Each number is 50 + 15 x the weight over the matrix's rms, rounded and kept within 0 to 99. Layers, rows and columns count from 0.

# o: layer 9 attention output (transposed), 192x192, rms 0.12, rows 92-95, columns 48-95
# v: layer 9 attention value, 192x192, rms 0.0876, rows 93-95, columns 48-95
# q: layer 9 attention query, 192x192, rms 0.0779, rows 96-124, columns 48-95
# k: layer 9 attention key, 192x192, rms 0.0825, rows 96-123, columns 48-95
o92:60 70 69 54 38 47 37 55 49 60 46 59 49 61 32 52 47 46 77 53 50 67 52 41 50 59 29 92 23 61 45 43 41 60 39 43 57 56 47 42 50 51 36 92 48 78 54 53
v93:54 50 66 72 66 52 60 63 25 51 48 32 26 58 43 56 58 70 42 28 60 28 58 46 52 68 27 34 54 57 60 57 76 54 22 45 13 82 56 58 75 54 36 56 30 57 44 31
o93:44 44 61 45 47 51 52 50 51 40 58 62 29 30 44 50 49 38 56 61 53 58 30 76 55 42 68 64 42 63 52 44 41 56 39 64 49 44 47 56 39 49 55 47 73 74 53 54
v94:38 17 53 37 79 54 44 66 32 58 59 50 36 56 70 62 56 61 55 48 38 41 37 55 73 52 23 32 42 52 55 70 68 55 51 53 41 36 75 62 49 67 49 65 49 30 14 41
o94:27 40 72 39 56 55 52 44 40 44 67 52 43 53 60 26 37 64 48 52 59 49 77 76 42 62 59 57 50 48 41 57 42 47 55 65 50 28 48 50 52 40 56 67 44 53 59 55
v95:50 69 47 53 43 50 41 60 51 72 32 67 35 57 37 28 59 65 37 48 04 69 45 58 59 58 55 46 55 52 48 37 42 54 38 57 13 34 51 38 53 65 50 29 56 51 56 38
o95:51 51 48 35 52 48 67 54 80 56 28 67 52 43 76 52 41 43 28 54 99 61 46 39 63 49 55 47 56 28 52 27 33 48 54 38 56 51 53 62 23 45 54 47 30 46 63 41
q96:48 57 60 38 53 66 44 49 25 44 62 53 54 64 84 67 57 68 23 56 37 40 54 38 55 34 40 90 57 39 29 59 53 42 59 46 28 53 56 55 52 55 52 64 99 42 36 58
k96:38 34 59 51 67 38 62 68 53 69 56 49 60 48 53 38 29 36 73 42 47 56 29 54 35 89 63 35 67 40 54 42 24 54 62 51 58 50 47 52 50 60 44 43 58 58 40 33
q97:55 81 78 65 51 71 31 32 48 52 52 50 59 60 56 58 37 37 40 36 38 69 29 21 25 11 49 72 36 60 76 59 70 63 67 79 49 51 36 50 49 52 70 68 58 50 50 41
k97:42 51 44 51 57 46 34 50 56 25 33 43 27 42 49 50 61 53 53 66 35 44 68 40 57 54 67 69 26 62 55 44 55 70 31 51 31 59 40 33 66 44 41 53 38 58 73 39
q98:39 57 60 71 40 59 60 52 38 22 49 70 54 44 55 37 74 35 41 55 60 59 45 49 50 50 59 46 46 46 74 54 55 64 41 69 65 69 54 60 62 34 45 47 56 37 46 26
k98:52 48 25 35 81 55 57 34 56 43 45 47 37 57 52 43 75 59 55 63 46 53 83 40 27 31 49 59 51 66 48 44 26 63 35 34 28 49 55 53 50 47 30 63 52 62 48 50
q99:26 38 40 43 42 49 68 53 59 31 39 68 45 51 25 42 26 66 64 43 46 54 56 32 52 59 31 32 30 49 67 58 63 30 17 26 42 47 57 37 64 47 24 58 53 72 58 34
k99:62 63 58 30 39 59 71 73 58 40 19 34 65 77 56 56 43 48 36 50 42 64 14 45 47 42 56 16 49 53 21 50 40 36 72 68 58 41 61 47 56 44 33 34 72 69 29 53
q100:53 58 66 36 39 45 71 33 31 36 59 29 31 49 88 74 57 40 23 53 56 41 33 39 57 37 35 56 60 71 43 66 55 58 66 66 32 68 81 47 25 55 62 72 62 25 47 19
k100:55 38 31 44 56 73 59 44 46 52 58 79 35 58 59 53 30 58 72 58 45 44 43 46 51 61 67 91 65 48 65 49 36 40 41 16 60 43 45 62 85 67 64 46 54 54 78 51
q101:48 45 57 58 44 38 35 49 60 34 30 73 50 31 32 41 55 53 60 65 50 49 60 50 45 32 62 52 49 61 69 34 56 59 31 48 53 45 49 37 48 59 59 59 40 42 46 44
k101:28 40 45 32 39 54 59 43 39 44 33 54 27 45 44 62 42 54 59 39 44 62 39 43 51 60 50 40 44 47 56 51 31 22 57 54 40 49 56 54 54 45 60 59 45 48 41 53
q102:61 78 52 45 71 59 34 38 33 45 63 31 45 48 54 47 53 53 49 50 77 60 57 57 60 32 37 37 19 60 53 57 59 56 65 63 61 60 63 37 43 60 42 52 43 41 47 27
k102:45 41 47 39 15 61 54 52 55 49 60 44 46 41 65 67 40 62 64 48 60 48 50 44 60 37 53 48 81 68 33 36 46 31 54 44 55 62 69 49 61 44 43 38 67 42 66 50
q103:51 51 38 44 37 31 47 48 67 39 50 54 55 47 27 32 42 39 53 63 46 62 38 58 43 61 44 54 41 51 45 16 30 50 39 30 78 35 44 47 49 47 42 68 35 47 34 78
k103:53 48 67 39 70 70 52 48 43 67 16 43 48 71 58 66 21 75 46 62 52 41 35 45 46 41 68 34 76 38 52 59 56 70 54 50 54 20 41 48 57 45 53 51 43 56 36 60
q104:68 38 51 59 61 67 71 42 59 55 58 53 16 57 66 69 62 38 43 28 59 51 33 71 35 61 34 58 69 25 40 83 82 31 70 73 60 55 50 44 56 65 36 37 60 46 43 41
k104:49 74 57 49 41 77 52 46 40 69 36 50 40 14 47 61 50 50 28 63 50 51 42 47 55 66 43 55 40 69 48 29 55 57 60 28 24 52 55 20 55 74 45 43 58 58 67 42
q105:38 84 52 33 48 38 56 45 72 60 59 19 56 81 24 50 41 72 71 68 45 39 45 41 72 63 00 40 24 38 69 59 55 28 55 26 67 53 63 49 29 17 55 50 61 58 55 33
k105:37 17 83 50 33 72 54 33 68 38 62 51 57 45 59 25 43 41 42 34 27 69 37 61 42 65 62 39 60 65 53 31 04 54 67 64 76 42 73 65 74 54 43 57 50 72 59 48
q106:50 52 58 38 66 73 47 29 41 45 43 26 44 52 59 69 70 18 48 39 50 51 51 32 31 39 33 56 57 47 39 54 40 46 57 67 30 66 62 63 73 18 50 48 66 61 58 51
k106:37 33 65 74 47 65 54 39 67 40 44 60 75 30 42 24 43 51 43 50 23 42 55 52 50 47 69 40 28 54 26 32 47 40 80 69 58 41 33 42 58 40 53 31 65 45 72 27
q107:46 52 60 39 41 58 46 34 22 49 50 34 58 52 40 47 50 65 39 70 52 44 70 68 61 53 51 24 48 59 64 33 44 54 43 25 72 37 50 72 54 59 64 68 49 59 56 47
k107:69 61 43 29 59 45 47 62 63 68 57 67 50 68 24 37 59 39 44 52 47 53 57 49 32 51 41 50 55 78 18 53 62 53 41 65 16 59 53 65 49 06 40 50 47 56 46 67
q108:54 55 69 47 44 54 72 65 46 58 63 31 64 36 45 37 41 39 50 78 54 43 58 47 64 53 55 56 43 61 20 29 52 52 55 28 72 40 56 55 44 49 30 79 46 60 41 62
k108:40 56 52 76 43 51 51 55 33 23 55 72 82 50 47 60 48 58 62 62 49 51 56 66 46 80 36 49 55 39 72 43 72 57 67 55 10 58 38 36 24 62 63 57 74 43 46 33
q109:54 43 47 56 41 38 55 44 54 56 40 45 51 40 06 39 35 61 42 49 35 61 43 58 43 51 42 58 45 96 36 29 27 33 31 35 62 46 54 71 43 53 36 46 39 61 71 50
k109:69 16 69 49 66 46 29 49 69 52 82 67 55 65 40 44 67 47 56 66 35 60 59 39 48 56 26 85 24 53 53 49 63 80 71 42 63 41 42 34 27 37 41 46 42 22 39 56
q110:75 43 42 64 54 52 67 54 55 54 41 58 55 53 25 38 46 61 57 68 69 59 35 55 55 47 42 41 18 54 69 37 32 52 23 39 49 44 57 50 51 77 40 72 49 74 36 64
k110:65 68 65 43 45 71 54 36 45 54 73 60 59 40 40 46 43 44 17 60 35 50 70 38 34 47 72 29 54 42 36 47 40 80 51 54 42 40 53 48 32 37 54 69 32 69 53 64
q111:76 37 49 90 64 48 60 65 56 33 49 59 47 35 43 38 49 47 38 45 28 64 28 44 64 34 54 52 51 48 59 73 57 75 20 69 48 40 33 31 64 40 38 46 58 43 63 43
k111:44 58 54 57 14 72 37 51 69 58 60 53 51 68 54 45 42 67 32 59 48 58 65 52 68 43 38 78 41 47 57 10 73 69 76 33 66 60 65 53 51 46 39 46 58 63 54 48
q112:50 51 52 40 61 76 55 59 48 28 29 48 54 39 46 26 59 44 44 23 70 45 74 25 48 47 48 48 37 64 33 57 46 65 34 47 54 78 25 28 52 41 42 64 55 45 35 34
k112:70 53 55 57 30 23 19 41 30 96 38 37 68 39 21 76 11 28 75 52 68 65 69 24 25 40 49 39 27 70 70 81 91 48 27 40 45 43 55 81 73 70 40 62 28 29 38 73
q113:55 43 19 54 38 78 31 73 14 37 48 67 41 70 80 47 35 76 09 58 64 58 20 14 30 41 62 51 41 75 65 26 39 53 55 43 51 76 64 50 93 27 54 51 58 77 33 77
k113:69 02 43 56 24 66 42 53 40 41 53 45 51 27 32 67 60 47 54 36 42 45 66 38 53 74 67 28 62 42 51 46 48 40 19 54 28 31 39 57 50 53 52 80 61 41 50 71
q114:47 44 50 81 51 35 99 76 26 48 58 37 39 42 99 69 65 23 37 37 66 50 26 25 17 47 49 40 47 45 34 68 43 50 35 74 00 36 72 52 42 75 62 54 31 43 52 55
k114:65 71 29 76 56 48 64 67 42 48 40 56 48 47 72 67 42 27 36 80 40 71 11 32 46 66 67 41 44 38 49 74 01 43 58 47 00 35 72 21 66 79 30 04 25 73 59 53
q115:43 28 67 47 50 50 29 27 80 52 78 72 52 23 60 40 37 36 62 63 62 74 52 47 44 53 60 60 58 40 43 22 52 42 56 32 44 65 71 43 25 36 47 50 41 53 44 54
k115:36 54 47 47 66 41 46 55 42 44 39 51 63 45 59 27 61 63 62 61 32 55 38 23 58 69 32 48 35 48 66 62 74 38 45 23 19 26 35 82 35 56 90 63 76 42 51 99
q116:23 48 63 35 37 50 37 42 89 21 75 53 57 88 40 51 62 66 36 31 40 26 33 72 41 58 41 78 60 43 57 29 79 47 57 62 62 31 99 48 54 20 57 52 52 39 40 53
k116:36 29 59 52 52 57 39 37 71 61 19 57 32 39 52 24 50 73 62 82 49 47 40 58 50 55 58 50 47 45 42 55 66 61 46 42 52 82 56 52 34 13 52 68 27 19 30 92
q117:50 48 29 49 29 92 54 68 37 37 58 45 75 91 70 62 74 10 53 35 49 46 51 14 37 54 55 45 64 14 57 56 61 47 57 32 50 45 28 46 44 37 59 44 82 61 57 79
k117:35 55 65 38 41 43 56 62 25 64 59 33 43 64 43 61 47 37 43 58 31 63 52 51 45 44 22 76 57 31 49 19 49 63 50 53 53 11 44 57 39 73 56 85 34 65 79 67
q118:33 70 41 76 58 46 62 50 40 28 72 86 48 79 20 43 66 49 22 85 67 31 50 52 83 56 47 65 56 07 70 38 21 31 47 37 49 41 20 42 61 44 69 45 19 47 68 41
k118:65 83 27 38 57 30 64 30 61 10 57 72 24 32 50 69 48 48 56 99 50 39 54 47 50 78 27 65 63 29 29 52 47 44 52 36 45 34 36 44 53 60 70 66 42 28 35 00
q119:26 41 52 71 48 55 37 14 67 55 63 41 41 51 45 60 26 56 73 38 40 59 51 77 38 37 48 27 32 58 36 48 67 56 29 71 46 63 71 45 43 52 39 44 58 09 34 42
k119:57 30 40 76 56 82 76 59 87 29 69 36 49 64 42 60 63 60 48 40 46 31 60 56 95 52 60 30 40 80 47 44 71 22 82 40 52 43 72 75 45 44 48 70 41 47 38 63
q120:30 51 61 63 49 61 56 37 40 75 31 46 49 46 38 40 54 56 24 57 60 52 80 43 43 49 25 50 32 65 55 72 68 29 27 58 34 54 40 42 43 48 80 62 66 49 32 16
k120:57 51 37 52 45 54 46 34 22 54 33 54 37 50 69 40 52 28 30 83 49 35 17 52 45 58 57 63 30 62 62 41 29 24 07 47 52 33 43 15 81 79 51 48 47 20 46 38
q121:48 13 53 79 46 82 56 51 32 48 60 46 42 58 63 40 36 79 35 35 60 54 34 39 56 50 51 24 39 58 50 79 60 68 65 50 58 50 51 70 53 39 38 21 58 63 74 57
k121:55 32 55 10 67 54 50 57 33 58 33 28 49 26 30 51 75 57 51 68 62 67 33 75 47 55 53 10 48 46 64 59 55 87 57 60 44 66 40 33 59 51 61 19 46 77 38 38
q122:37 32 60 87 89 37 31 83 54 20 80 82 81 14 36 45 22 36 29 49 75 88 60 61 85 29 69 39 56 51 99 55 49 61 43 35 22 00 57 49 57 63 47 82 24 20 44 39
k122:44 63 40 43 54 15 44 54 67 36 59 47 64 37 30 89 74 61 33 76 60 56 56 57 57 61 57 50 66 69 34 54 08 28 45 61 45 39 72 22 49 41 66 46 49 34 20 38
q123:76 35 15 43 45 60 44 31 83 55 62 41 71 53 36 58 12 34 42 42 40 66 58 86 63 57 44 48 50 64 53 26 52 42 52 75 54 46 42 46 32 43 45 57 52 58 68 54
k123:49 11 32 78 39 49 39 37 42 45 64 62 39 54 32 37 20 53 80 67 55 57 32 65 74 41 60 37 75 26 59 41 44 28 81 49 26 71 43 46 63 14 58 72 41 72 72 36
q124:61 33 80 77 64 50 57 75 61 27 29 67 30 52 84 53 47 65 71 56 70 60 83 26 42 44 28 51 55 33 62 48 37 43 57 38 66 24 24 45 44 17 36 38 43 62 22 93